Part of a small language model's weights: 1.74M parameters.
Each number is 500 + 40 x the weight over the matrix's rms, rounded and kept within 0 to 999. Layers, rows and columns count from 0. Numbers have three digits each.

# up: layer 14 MLP up, 192x64, rms 0.164, rows 82-148, columns 0-63
# down: layer 14 MLP down (transposed), 192x64, rms 0.151, rows 82-148, columns 0-63
# gate: layer 14 MLP gate, 192x64, rms 0.157, rows 83-148, columns 0-63
up82:521483463490511531504488519516466464492472435577497537501451488465496487539462512481508549514538546525411513549527491497504500503452527604447466450545496577453543510517544557482439539548410579
down82:438557491491503481465494517484466480417487531500477509397555490519421579492559510562509427513420498518449439469516535531542498512525462481592517502415527559498476583467517500470485518519499544
gate83:487547392530502427517547505444545512476514467551500446474532471446513520522474425508476551540478523464481539477508465463520457489551511494492509522506539441476483581514488539495534452492547478
up83:532509440483472508552524592506517463514462492486541512449484530538436488463506544495486472550492494456522462459559499483562472492478456495452468535519440503467485470429509491482513515507463558
down83:462482535543535538440440505533469540485537442467523552510539526455518445542460440547525549554486505491553479450553524458452500488481548533466510482477470525511524490465524517498496496506452494
gate84:527557506479511494449511511492489471512426480470467497569472529517478527588486457646488512510521482536442478553452489495524452543489523546453466486515570492476507576456486600460490529522430560
up84:468521502530434445526546529520556560539492415550506485516502488533490500498587431551550424441437386492538501530461490505415496509505511507458491484517440539481502535479527536510505500514463504
down84:468517510493460501481553500544542523510389544459466521520431603479492458470466503543539444497521507537513483465493480523523513481550612497544537484447574486455493481441483471485544516480462495
gate85:540529461511525465526472473491491426525483552602479509456457459466506474578502555518533493471545544486512516524491551541508480459486467423467499494563513530419503494420476451563445480603482519
up85:490426451491504495536547516468464432514488533511503462511501535494426450476538562503575535470467499530545468430476506483522485575539470500513504490542480502432544537478469530463499639497510558
down85:478402536547469505541501516535427534509477488489475490433475484539479475516429541546490559557499535547483541463477513533467579505448501566446517453487469459571444502551511470539447489461542537
gate86:585542443463539479482514479527507517459553488568507484505400428525447487547576425447520490542587442455482482525499508456492434490518519464522540476534508578514486457475511557504477548544443556
up86:460451297549546516520458540438463497455585445504507493516481492514488474518553449481508534508480512518465484490487466533396406468560476536493490517518488562512484554482530485540503480545542450
down86:498492520457559561507469473522442580415487457511506567481496474508434474508574510381508520523524524489541438518545506547464510477541491478523464462366552456489446541528523507490542502542506492
gate87:573440514419546489493510517515527511562505463447380442529494507511523463488488515491486553511481525502453494501571497480525510497471567469499443479527556539509552507485423471565447537570545441
up87:490496440477522489561472526446521450489549514430519488494496514539488460542462424529448474526511542541470470470547501504506540462476620530486515540502532419484477541475533493531470515539470576
down87:521616493504490474486540483499483483445460577525520540523475553538494458488463473507417469480508494497526461481495456503459409501528474543566514529507515556522488593492471451512433513541477499
gate88:493496486511513461449523506488507467479482469460525536462569515527468549568470505529554484548518449506511504462489555506442458502407488468493536522489539437521490508442535532517475554485606403
up88:476468572411476465497519577479527504500499463469429467555483531538459540506562577463514511433463482517470497472455507536419509490536492494476571507515450498530486509521474499501494467480512525
down88:556458451497493490490473537473559425518497468537506567538454461503444519519547518520491565478534440434551535514453539481467503479462440488515509477555523478494478492493493513522472587463550530
gate89:621509506554488548467488500528538485487507459573539548518490475401528483453541486481525504529442449443514451510464512535499481509473535433582519583554561493481516522431489503496503468435487489
up89:523554502510511529530421497471480476503504432478468481574538478516479508452565501495494544519523572562477508477528455504465461515558456484409469527481465472413482544475505620448510494482528571
down89:476507566453504436476413489476501487573481485469464560513479468463505444489524595494558504555495544435446508580492474438548523541460477560498473515541449489532488495463501548526532559508420484
gate90:479518498485507509450562479457577519539519454482409535531480450518461393474542512541565434515534494502404490537433480532517433508460503446540534498512510540481505496511427542561546543538507518
up90:533490543489517518492521469570559451503539486453495498578477461578473412470488540490494437479514506513479432483495520565542491437446512498470448491490488547509587490541498399573512523527551458
down90:558526417524460474499531511511486546526543540440532546479485514508467498500468435503428523462513537522560569455475565509443492470516508512534491485498512438527503414474552451495432523468578529
gate91:540508556457472511467535570484481508486521458487535509450480491501462547540563481500525567542482504424484491474514496456503451508535522446590472505494516541488452450497551472502474465553385430
up91:534469454506543518561504482492563553549522484481488490502476472481519499503524528489504512486472471466474484493484445560474520576502583547442439490535454435468572505489513514488589479439453526
down91:436473529462464578511513487540534439543470524530552469522469451493536616498479506514486449532490501460512544427488556528539501499471509470488489557507517488462489477433476514477572553472499472
gate92:528510526517478468468503503510459438472460448498476530474399542516518503478500504492510584558540476396502507530526481546467459528503545497470504497531512482454501523529477460572519472456411547
up92:456571501479520499566574477515498460486470469504465498538453547492506510486529515461573472461499514454514439506486518544513485444471459515539471570445541484538456508494510468453482510460472566
down92:552489466523467507453459558475490515508560507461488450493539528533457448562501463527464534491532477506490583589555494477523505491494440480504475462453486539563520449535424504458539453530524509
gate93:490554524543533449477506529521556478531453449479552526493469494525463459460499449470562460519508521466504491480497501427481437482512492494488547446470575567534556491467558512550532412464471549
up93:526550482525509487464484483536480447518554571515523521449528454497508498540404517532431551462530427516485509514565526503461478620565435534541487555467501499561484505506480431505474529503544477
down93:503507520471514494513518511545533488511508458497512487444418367553463519494482502461489496528553490544524441565470484480511421473447505551464472505524485510535523556473570442562526468487571560
gate94:501552565438602428480501473479541477554530503452494443500438446471468547563546429532525522520415539469427538495482485458489470560507495549532530459468511457520528548512532503533482491565473515
up94:477420464426558546492534490535495558519466552478499528555475501500595472455479494441487497490504548517443482514455489471456505510484411443594499492548532554492490517511510434523483449537459475
down94:502489480448553443484493500519524515507460571488450538467503500485474516460500465566557490498460460467537582526462458587453488577552546488455481474481494477520487633517501533464463506527502482
gate95:511500541456466437492537618532599475455526437475466458528510483517465449477509490529485463518427530501522413502501521512515487471542504554455465468481555537494517515442431539513623456557414514
up95:545551472520512502517520552454468464478518526440491529478463579474472434478568496615468521458497507438497403463479548569485520497473467521512510493471532474478499516463496565481442545467542545
down95:449552500507486475490564486523473514492512553490478547499483539415489451552495597505542440477476552523500522498467463466464485539433553507508525565447539484501524509487600440524476421514506428
gate96:523548489490477538448519466488543506519410464559462481474435521512465516577489467511517463484528454417516488545520529525551545490482533546499484487572505517528538483452421451504514510489447542
up96:453465499491509513524543507469498455523465546546507492549493544532488521386530532413457466537537504538404466504512543461516453433483560484513527457447417503526499457545586492509549496464475475
down96:535407492536446494488463488480533532543465470522494479513516466512503511539508497506466526463535478485521448543476479480580514523458580482505493445499457528547525527578441560445529469439460564
gate97:537505466497522498472486518495408493460510440555407588502479518581501427544530478520505583581498483471471446470470478551533471504561509511549470517485493520446571509476549506479483466500556504
up97:481519441500510517505439558461462465432532510538535439503488505560587456417474535564514528528465457476478543546504478490504498470512502548540444492512559437538543492468540504534501427511529415
down97:479511541458504510510542542546529420482573465477438531535490512483518547584473474439491561464493454467536531485522497431433490541457473480511430514580530499472489459579535477475517512532524509
gate98:492547459516444545437522551470514465551461466602461519466464555538476483538489465468433543534496437479528416518468540487508445457586478523480531469547526489478493529473451557509504405523494553
up98:515522459443597507472500544495489526519492450495522484442490463556496484533544566428505487508566503536546611468582516423468497499501482557549481438449524522477496510550516407507478471496528522
down98:516492500547442538524513515509541501480518462450511486500497488527555494463539410578525536549446478443510508491572471541433510525494345501465542504499499549553537526498417524516452459440483534
gate99:587500490447443516487565440440475505589567449478463534514495446450468458507480441554576539491546465533440488450523538491538478449482598533466532518554523501563537526455375509469471486503488546
up99:376523539499525509449433541468559537518533501606522417528512514555512523521480465515525526486495456415473420491500491499439521484506451504488513523517531446551429548513586540497453472491541398
down99:497505546518518474510542409493495424573521526457463537479408523540558425447513502532441509479416499504557531476504469457501535559507645489482462508446447495561492528556518503530440448506512494
gate100:468524487413533470507537548499486545525487520462560520519534516557436440462509473564451506529459448514533494513468473494431466446575520528491493550477590518563525577496428592536496494532520481
up100:470473464584515544569544581552482497483502457421519499491494472530471469527574444516485457477517489495514450501469488545493476465527475448511485472510531598451505570520500513507457515503532496
down100:486526473484482514487584461538528493542507477533442476535522602490501575469428561450481511512492512499535454494469482464459468526536543492517495479512506459459485548497523443534521500475421571
gate101:512442487444460535450506505436505487483484461486440413560469502542531508461522484507472562543476552502516494547573548464552497439566459503527495484506514489562501486467481456534467530524473430
up101:514494475472374519548501473450453461549499466524459470467549496520451578487525510519523486527546523494533491447514519450448551499498465528506574558429556504514520548511475471508460498520534505
down101:483507487513465451579508523506557446553513491482511566458540530464526521483495518522558435477544469567494458428476520501548439517503530506499552547437479516492447528481516488495461452502498492
gate102:532463534431510419486475502463484555501532489506492454546481518459522470412471500507530512558539494419573468480489510481457503544530515507446520580498554564471509484428522504467515489473484476
up102:508480472540556499495525523463504456522487506479501444512428577473515508500515493537559544554479535510477385462486477530552494464555523524529478426486563484481493453519498467555486472461455527
down102:485520493500445520532520591530521483455495452436508525487466527542496408601528506460537434460450464536503503404513487483537546468504482448493494509457502469484488539491519502557531487487534575
gate103:476480527449493480443534441480516508503497537504526517509449437494431540527464423489525485507522446465503495495446512476457513471464542555485546472503565488551516615508525476515496550541408475
up103:495558473504480504422455512503459486489501493511522498541546484502417572478513546489602566476489516451501545477548437547472447525493410484499484480543491467552496469495504530485480497541413482
down103:442573458457546520423468500467433471518494555506510503431533519470443464526528520476526472500547541521469558534547522463454463548472528502506529463559478478569458499573486517487494520526469498
gate104:497470439480389463484553514515503398511508495551562579489487451492442518473549582520497530523471489462515471432516498535557459530497497438514519467536513489481536494456515494562495390511511535
up104:406502450507515479510459514547553523524530455542452475547526524482473508493455522480461424608473470433549479480536499476491526450437559503502461428467552514599468491506524504537485572464501518
down104:539518460490543574463474466555499484474473528495518445460496435570450562481495458537523475497534489556452497531496548467439541408499440521478444514558547598549473443515548477466441553474616495
gate105:501473513520514443475474538562422532525494480463434499544529504472486468476534475550550562518527478493446450472520465527549455470471542460533535496536558545516508479428534439429441525558497446
up105:419554513518489561501461515499453473482478488420517547529507490483490548453491568557567456542510519581473446462519501488491489578503507512475441511434499533451524571479571537502469466554477566
down105:471520514496527501562534469465500539519511477458501456522554625516478486471526471511490567486520516518488466542481480507370488506512530503490544495526506581532475364477459494501511479488473456
gate106:467545481496542494541509496536493419491493465499507411532565503507454492469482476509471482484474528554502462535500500425519526432476474482584655576500482488496518489470449497524491471552559510
up106:443522485492537452518516504450543518528511500415473454439506517520462464459490467527490544546502481499429485495596455499477491493476612506502469538495555520538441496485434516523559541464532500
down106:516492559471469503494496502489543558561464478476493601508499547480504468472504509542562432457469459426540464450518498515499510551476511477500454474436551470493499454510611558446509532465512460
gate107:591416486496484437523637474500510487484533482569515490452512432465522497442526468585518545553583446491458480545454501483481460495440468517513515565511502499519497488520523519486482495487550448
up107:504461519527488522494519575388474471456521462483453477516532599478489425536506520512550551539485544529524442390507465569463464487540458561523500462520482470454482505600555508458514477509580469
down107:533492506507509486587462470509411502526449581494445532538460388533504549444504508522486356531476494466546534510500547432500559503513437573448497490484567459545528421488509477493525556491503506
gate108:541476510439520490491502512493507476513565464523342479572434507478471526514499444474504509509525474434491535532443526489518492498527507528565541455497485477407454550452448522459543570496489500
up108:518459590540507439481507412522441444544546493548509430479480524487499503558541494502494532478478458549503466477515548457540544461503510471533483508471488531508468483495517628486469508511474432
down108:536486512503529456499531466513540447542558544527515456494438519507472508501430405431532471533497459557510457409565516510488505512501548585489457490506520469553451500527471556452482484538484515
gate109:481480525475487421508538481547558469526497469457549464484509516512440480485531504592460507532492588468508522490494551482488413447455482481564530481526533447418570440512431527516509466492525579
up109:486540605522473433443453522481497513483517482560478439475440507529523450521532441530497508419524501405439548554504558578452557506528511547452453482499514548514475467516477489531511466468478529
down109:521489464466465563447462489527514559425512512480479540508487560596560519480584522500417475550544498538371470539486498533502491433538460510462506489513507500527506491463465536519519438502474482
gate110:517493546503435486465496530519535479470505454553553525536537484539441528537433491494544506493541391507482546503504508579536469496477483474472522537486479496477425557502472467473486429467518478
up110:529514504467534520550535473487491507458502461486446561497485515553504530486470451474516451468546558504469454495493462455470467416485520570501507463461463517479516440517569584443587470515542511
down110:521463502432502579528547520536507500426471422502499470504526430486480486508524479453503567480456463488488550536513504531462523624530510555482521530515490470493469473511442475474526520535451491
gate111:487573465430451489457525464526396512565471470573491534491540490524486469511485478554484524531478502418432492506527577477512440462527496528587548560547536477526529434466436531500447504545494506
up111:600504496461488442451477528616393475476472527528544615431504453528592509485527498526479552525554508454468530486521494495473479440464464509517509539519525528444462435528597480483504420415514555
down111:570440561582536444509507536481537430471503556432530439570461543466491408462480553522488459563482445467488499434504481571567551563514430489496457488436536598534432546520523537443507486496467503
gate112:471501546422505555474550556467491503552490480464549507531483455546474481492517509476520489504512573537490451467528547545532465462458466441438514434518500582523489484475482525577456527543459473
up112:479475546499468484521543590483515549533451490505524504516419448476553480482412452559526502539529490528468575527451500474517488526459443520476478516453500505447515480468524509560521579584507529
down112:507518537460452546481491449536435498494509514527537539526522552483515541557474506558539421522437531502476550411498508535378474519524450497521541492481507504557501546549404468449487526485500458
gate113:499552574494465470508514523590520522583540456480439507525513469542443410553544436536543491525557501485526522512486517490551459451492468504513540533488443463486483477518403574486459521532501454
up113:542460542540557519543451442529535461541569516530413539453539446453471494464541514477466503537445462521527491446488425570530467587480504594539486571489489494559457438562493492534527478480507495
down113:468378470499500449551535547518433441546482400528508507465537508531438438532532550503510426529428500526523518476559510534543512486466568475489553437527505517517510449554525489448505547504490482
gate114:538448546456515562532567494469516512542545461452413465514552482496447484566502453505474478525551537483506469474522495519475460523419542497453499474486578460536454495425530504515540469471521479
up114:492462547477480547489477520433484498447470506453499492455495489513441584450551524500450490507443489557451560554463509570498546516482506499525586447504459471484459557517462533468471472545504518
down114:524493476495566427520497513439512513480505493540495517454529427504595465498470491536494535473554545405470518480490503480483492472474511408474499487628519571554506492527481482524523528449478511
gate115:482517439426503510422544479496486527539482438523469490506479498563508493558478431517509509499508486472483476529448550488545532447541490541472578523543367544435473468495470466484464497550462522
up115:509475484570558485568535497478451492477566539518476523463464554520564523544515499498458459489427476555477474428461494570465477513586483552425514518505532478437471492487617488506525504502520451
down115:553500515498500499456511524488495445569456507564595480504501493503470490523487416488553504536417499478470507568492532538561484477507465466485537525537367525494535462542457533450445478494511577
gate116:503511444416564435462591499484490439484518496492468498510426455382499512470494540528545530482617546457448478480460618437440508474489533498509464551508505506496574537405461559591482509557494555
up116:525567468552558482497490510498505486545521485472426462518552480436376479404577495442450567453512535506497518459479545521660505576417524524550468510469523472458499482434502522490528483538457502
down116:515556565489541485465466554450493478445518443594531521581547541499492527498607560505490491568487475531509516538489452472577478564517457483492357539496440487388509459455444513459435462473501502
gate117:521502533440467475511558493473470460495415514555499493404457498588489502511569535567522452514456503453503451502523483481480534531554518485527561453512435566521561514460493459481477515479486520
up117:502462498511457476500525511518514555497488495480498458487545491472522449482534496431530512416511398495494501477510559523535583574599472521548468513483464515528563494460461495505473435488541546
down117:520540397463423476432517468551513453456512534485466568518484540501504496521521530461524537525554526498537511554473561507526519496528440421517525522450548469501483486472492507416488518489525448
gate118:537554494456520407425493506566550525511489478492501485411510463516491537485574561456508548500516526484460520472536524402500545465498461456530491539474511541498463467523428544472522501503447493
up118:459470526455566474518501472459488487539507526395474439545493599512506489513462525484517460531447521491485461535412465556512466527466538528436487544404536563444473544443563520555469509510493475
down118:506485487580503450466467496413455475423488427518520502454515445550489574506561520585531551455532488470495474513537520524503503431550495527560488490553602505517530476500471475487482473439492489
gate119:563495497420500480470469488527529439496484394540446467463495481529452473486478496541636522550583561557498548516465579474510544470483495538492521456493466501542506533511565549510464451498479499
up119:479468507558469427500449458467528497518511395532501428539508523487555484553492470493520565524457428554443515499544527496505543488515376506494484543512472515516383553464491486522475504497533553
down119:491465521514526510512440501527539491470470583457401514447534473514419476477495505490571533484506454600464472493522494456510549471442516532580483530495509520423440471578512474529552460502539543
gate120:528497448513494501478510503549446519482532479607435506524519462504483498570466495519506495543516420500431451460486509594479534487443473450581582506538487547453476463514516433465507476508474484
up120:483495498507487561476515488476485582489483486503508540539465501505526546490509399565474578454455477461522500534496543448416463483533463487504526485546530528528499539582412468521482479464510462
down120:497501550475532456582479485414486552508390500546474509514484550453493475475527483474574569490469521485498559535504546499552519539517436522532505393499472485537456488466499457485511442501523544
gate121:485598501498468448521539434477527490497431516492479512502503456458574479621575480545441489512510542505545486504549468470496445531501463452436537501509511444572541549488489480494515470530450500
up121:509448465574554565499492473541491474499502475459550518510512495528488476523477461511463444477546479442545477466559517518491596433500514547495573572496551416532444474468464579529575435460447537
down121:475474527577530502541613496545513351476523431518552526485522521539444507501562472545553492517444531443537510498472487532491519473476439484458510487540529486485435502498523473455447505445520512
gate122:466504472401451534476534497499442499561521487460482467491544524541552470474505391558465521560457516475533449515492496521496517502456439464448561556452545488532515478514449526514504531480520475
up122:530530589433497512524501496491475502437514518548489488493478494494460574475504492460519508484510498468516525396494480532432501469509465464552546522523429492509496500523489561501517467482475580
down122:518418473525469491478514482474502450539527567486494513520463486515589447503519495505507587531481467483545515516543556467558509506455465526461498487556527490562518511463510466454466502498450491
gate123:472520447430446461520555502477478426527455493455429466475457519509507527520502488529556451561487584488530468484449506500563532518507466527517558564450592505467488608433495474551594461549492504
up123:560485461521559510511469539507494526511521503489542511475453535522519444491502465489477484454513461497446441453534500518491500519574494505456482528554466473443561497557520493512478554391575523
down123:497473521511478525463511503536547468462441533532507437514509502502390553487560547522537529493499481521534416576523497460493423496503498551535504540464537482517524544473464469433538464548434459
gate124:548521546432485492502575462490478474474497502473508461440432471523513449516463482467523563474550436503478468551494494554501408526563497514521499507559520525562553535440478413560526494566494478
up124:486492517484491524527497616476475509505530471505482496497439532487433523469501489441596530471536495559520357531478451565463466527565490460448493537551496502500541523481455407544526532552489587
down124:478464529498503528523496499454474521582553441500574445570520552485540467469492459476470427471510496535518491482491454488458475513471404517492536534539403436518475520532501567481521568551588480
gate125:500529487455462482457518526553471474531523499505458492533531489549523491518456463535505509511453517445518530535493437469490490472480545538519503584440496484510416493429506577539547496531501545
up125:497510533514496495500440547526547524511553532583535462542480504540478507497540502509440520493436471477471464509529547412533436513548502489461513475524433493470515466534465512542461477497519468
down125:507458487474546483503526465477446499584513517549519483545531425533473472464484477467498501470485534514466475461479481526474525514491503559561482586537472470507467505489460504470570452526470532
gate126:562476468490482490462505555542494497438429532486507522506608485524415520499528520510509522569551509457551498435608466561505479494443484497523484539511537459499505544414484463500531406485529461
up126:455444559508547501482475520459451486478537498507502603557523509455532437538525444455508543503547503389501517449506494459503535490528455472454474388477517472575530500569544513557414521517457517
down126:533463458531508528463483474534503488485397472476452514501469505529484547559514493484471438467504498501625490496494542497481499489522434442446532537529536459492524461538492573515409580491519532
gate127:551469566533434499496561547530513435535514464491509527478407461461481491509501465545554500510555503478445495543520472571443409518508520539466496483545540580503486455507503518511456545533500536
up127:434501566534464447470490432484472523529531529561484519522476483526488542538475553558540537512486439522527542482480440522484538427448555561528482486506516497512410514447564469504462513434535490
down127:551464543461487510511442495514559501490535488498541549476517476486465457493490484514475427557478541491497519464552473493504448520549534529532486514490488513466454412525516443481364565550488568
gate128:482546493457462456558516575526473483540445485572444549466553462437410526552555463538481482461507503430542462513515560483448470497506492508498544482539547440517504457521513468489514484502554521
up128:478475499502444469458509463482486510477498551443516527468517570488512549415470473551540504503518464526486548514392482486564552526458542463563483511475488491469550519490545499523460416516518525
down128:545555529474529470488544463510499451496529453576511490512486528507484523457487533510475518411596447520447513571548544520536497440505524462506505517480457517535509499410465420495516534433474519
gate129:496455522558481515459530490552486480450476469550450563486504487555484460476571511429583471559405515513501509459546530476518446493474449547435533513502486491471547497466506514501595468508469537
up129:443478541498563522571505485516583482521445489493507525488533530523499507489519491486544488478505544547559536472465530482516566455406540524539509542463459459436425448492514487454564529491487481
down129:503510518487514440535491539512495576466481524477458457535449563470513494493496494531504419413509519474429478495489478491579529553489509449557455546489508519499561524566454499473487456462538477
gate130:451435496514440490555476462544517494489510474547492550464512494514469540553533555487478566556520466510519521492521455443464503500495536456532494504572556514474497520468517500457471494566459419
up130:455476419467491501519521504491550545511518541584462519458473526547523489453495486470427470540434537500480496524470507485522518474522463484464513500519494466545470566442492578492506442490516437
down130:530494566393522528591481474501539524505491491499474513494484513442512496464540521504545491466478492523443450503442482471512555482529542496500453487456532538467503523483427533487498540554534422
gate131:528528551445484488489527502489502503534478506465470532505456498450479505559582444425435462573501474497520478501474519572494520434519454461521504501522512432506533568510502506530508465564491554
up131:479497517510492492479486482484475449495489483514430480505410503493533543493474515458491520524479490491453547487453471516513582494520429521479497482511442490486409532561499567494531507516481648
down131:461471483493569522560484519467450542509565517548567504456463494518533563525529506461535494522527497520458483429520499386480541452482519503415419490470501551499446494510493512498518539499510487
gate132:532557534505463448523518448459565445488479491490487533559542462515491506515472465515437488564473489501503402527550447549554480525461510470481531542542467483469550520500447572535473490539504532
up132:429545577522580480433496499564548454523507524553556469575557484562515484491525521423459495524458493435509556506529466488473528468477542481479492458499515498454425501472451559544468441481494484
down132:474397550560538492508504440569490510459475529483532468483527564497495474530545518442438550420528539456509509467486499516508534570532458471530469542473446504513465549435506527487520483508565443
gate133:559433485570500485451573554544555488520522477478459565441444497521467444514547482531551512496523517454462508492447449475465517463465510493512486479538554511492465467551488476520495480514594440
up133:454472530511517519449477495457531493519518471488532457521496507620446492535492594515545539562431454459477533517515488513515459549596483484545485482496557541482444460503479475544421484509469484
down133:483456524579503504538520527545480495510514498469452564490518636451544453446517455491477527448456503524558444513513487506470494459492505504522514488545510523498518514468437484477508490488536477
gate134:521529564488485393446574498522559488503451483476501513509485425473505431510604520540482495486526495437499555553541519469501557504581460499522528433542475556542531478467468504500465471546461562
up134:574489441432553478498498594546460522460498527513531485558462529463545389466527574452500413485506577479503490509553497560551496523432474441451528473443459428509509468452512491462534536505472534
down134:495572534556561469467422424481480542514459478497486441542517461440467521491575505538456562519568517522433538557496554466552498508535479546561398493497454430499481428505564453522480551469464528
gate135:562441485548465483443501453463457470536501503585473480427455532491488514574516483472473567569429441529519533492477453459485516495514542482534526492548503482517552503443512503595502472525456537
up135:485496527464413482494464581457500477405485544539535466491515514546484500537584536562523507507483488479588463477383454452484482504513546474495496508504559547542529440557534521478465468470455557
down135:441492529485532552508513464566487581473483485500597510390474545505493524501553482542546501484503486537537576433521500530532474481492392510491473508435452461456492422491486464514590530498451521
gate136:495549502488492490543522490502550465492519507494468490550533473594475523522471404556501536476536503468457447547506607512543454447475508447513576554465571459440480474486455539489469454524461434
up136:529525509520472538437516551521494536519462461547456518492478528499492555435490514492536476465504455528544484532505473476547471388501543459502504483495522495544488406588501486511497473488537511
down136:497457486499456494507494463485525485561514538551525524476500473481530558531470485508537505471452566475454557521484563474470460456502523505471487505473472469524515449567553457548478501400552522
gate137:532561485485472456450474510479440494452448451477507529459585462509516451532487495510509524542510546409425523523499539492522553407501542529559467514544521589467524566413493511492510461467538477
up137:463505531573572483494537530449549471459510451389493479483459509457529545570433457538477514515541473448560496517531468452410490530463561510435466521517456516507522514505472480452476500540577507
down137:490470387565477436495516476449527506504459491502490513474526510513421499574478520569510556505486535566490493470532511471445498507523583462388537455499566476521548555530496508418534453511520519
gate138:592507488521447550550435502485590500549427446505439486502508491526501482579572528578523529549489496470492451421470469533510485411480477438513509617517560504453486498437493517469520469540486493
up138:501503490468487485507496509558488473550587551453447481487444539591496494431463493517495416445466512484438510518521417583513488570517492477440545443562494540511529470518554371520497479589585489
down138:523439496450453445549586453475560491516477518456481482478483563533460493556459498442529508455397463433513519456594543548565482502518530491563493502438580601526508486475508419524522440496515531
gate139:491534450475504435526521520516512486501481474548530520473464522501502525502508424568479598523503480472551496525545443468479454474508515469484454563480438462433509552527511531548508425546509471
up139:511439508543509527520488505547553475497475484453507533499523510469549507508528494585511470537485477545505551504483583555448467547492490449425471501452495452527463458427481522556443438522514470
down139:434527424512531483562527483543449573439484554531531477488473452521535423505487578470494475514475555470518481501525493488504477536518558486513474474559436520479441503495472423542502463538505488
gate140:473554482512511479458497482489472486603438468509466478459532510555510530519465534537489487509536452511448451482549557439578486489521515433526601508505564562398519529452523461517455513458489478
up140:510477432469564550530476477525448424548521516487465429478521536538494517435417503509474556516553544533365462555478521544490454495444405567550480517467568503468539499511472527537489540527486495
down140:494487602499480495504508492473509516446534518498462473519507483458466540568536434384504551538406459484526528516461480447531549485515440476566518557543517497472421456532505480542553506465520564
gate141:467465497511481531511530558544440538512464483486413531556461512495506528557466444537475545561564570480535533500493469486501500508500475462489491476458458571532515579462426494535434478511491522
up141:509496496497429503554537481555498521509556521546523479522388454485564506503473492512454393479546534551550476525492457518561489514501528508502483536534476497503444500505542476503467519453549465
down141:471451528516526471522447485464514450431508557484495444535511505470509494472499475510564553525456475557496554599496469535550493531517478488578450455383487465496487475493509487541566530496549479
gate142:542471496483487526484541480548457511518526476463485411507465479478492437483485465464479526598463537495478521494496488537520498488531536458498523455496603483504455464481523424527564543548446495
up142:474501483495512473531504412516507462524504550437507526588490475531522509466511528451513548534495490614548574488512479477504481513461479496551472490444485487492530550523474487497464487501491534
down142:488530539494522513423504510478485519464474557543420473509517536549445558480525504459457493454482479535488476511568593491536495485486515528517485530508459529492472461470480547514484530413526544
gate143:509546504434491543448540473507456522492462488449472484580489478522450535523476503516535582499486427533478547518551480431606500454496546419531513497522518526461455468477493445499533544534551482
up143:535509542495456508456469506453527558513465443611475488472548544502494516473469474520436473523491514487498499551511534430503571573510488539480524574514489415511499397466538544546521487480507497
down143:494505548563486486468561528533530502537488539517519491536589539481506430485478471445530521471520434451444480496457474383540491472508515486556522516523487503505514527439522468466519440476602512
gate144:531495432372498409493480515516484494567477454454407506501492539533464556469550439492485500535522514517482463544489518435446528493525505507434520501540488493550555580450433572544456540567568469
up144:511487508457505446557523488516458547451416494486506412563512483531552541506391486547469538456508504507427558513494525430569572496483480492538459476489444504541543483508530479515492463531479540
down144:410554484508500523583502479487529520456448521462486580499469556490556499491473495576468503494447457475519437535494444446514500515500525527480577588568546530400510533488487477469422480546487545
gate145:565488557476503466546511558466423444504504465490396502406458519508490417497530486566541553491567514498505423427472479499467556466426504491576500492558550523544547528479486451491477446617525465
up145:420501429494559500510547474466471565497517545466467429412488506466551535529425459573555504480502472528503494491555498538503500447466531595491451568453534376529509572451446526513563463563487468
down145:517524438509509468500472470506571479519462522456513546477465568493555565504482532545473426451499464516446505459384542493491485588476453501521537511658408547496551497493486439517521509507543489
gate146:526544439507469542444555456502498476537524546479512514547555434449438478485546536484475511550519487515587413499507512493499458522465490447498533512489437603481486475435514533512517471560486515
up146:514503607537448537502474494517496478475453539505506438539470495510406469497460537514535527469551459520495460528559491547443498530455454432543460553523538518589531471453482468474493520551510471
down146:530526475488476587441506447467504515480468522480552472542505502524556506443452452429455484499514507503525540504545476511479486537549461521515529477480477498595515442533613534489536483530475429
gate147:502533503533467442460541542565482470448477430430475471510493463497400536600502577499548496618498511533485443528560524497449500501439484468485483536505499561549477430487544470497484415514486547
up147:448396511550439450523510514527461535607509512532487481531437456469542500387498531510496515528478529525584482446501513533475561447500474413569483493510513522455462442436520527527539475512517522
down147:441525539446549560469539380566514501444518447536505570542501568535557524474561470520441497437488518455511492388527485518465522489482458448551435482494530489492533501493511499520513508475509526
gate148:542419482459478463564478531479476509548492481507585552584536454513456533514497527498526501469519475506507485502444542536492494535452546484560551523478557536444489537412532522511486456512512455
up148:522473526509527487503507514541473603506530505464484479491433542600448517462431500481445463481407499455472469521502575438480518495563519519475492486485502504533474459479593527508520528519542496
down148:501480465566528525561460472488514521472444457510548524488494522480421554469502550468454544506554496508531526567472444458437524508463497520528559487377536489501535503472535493508523504513445497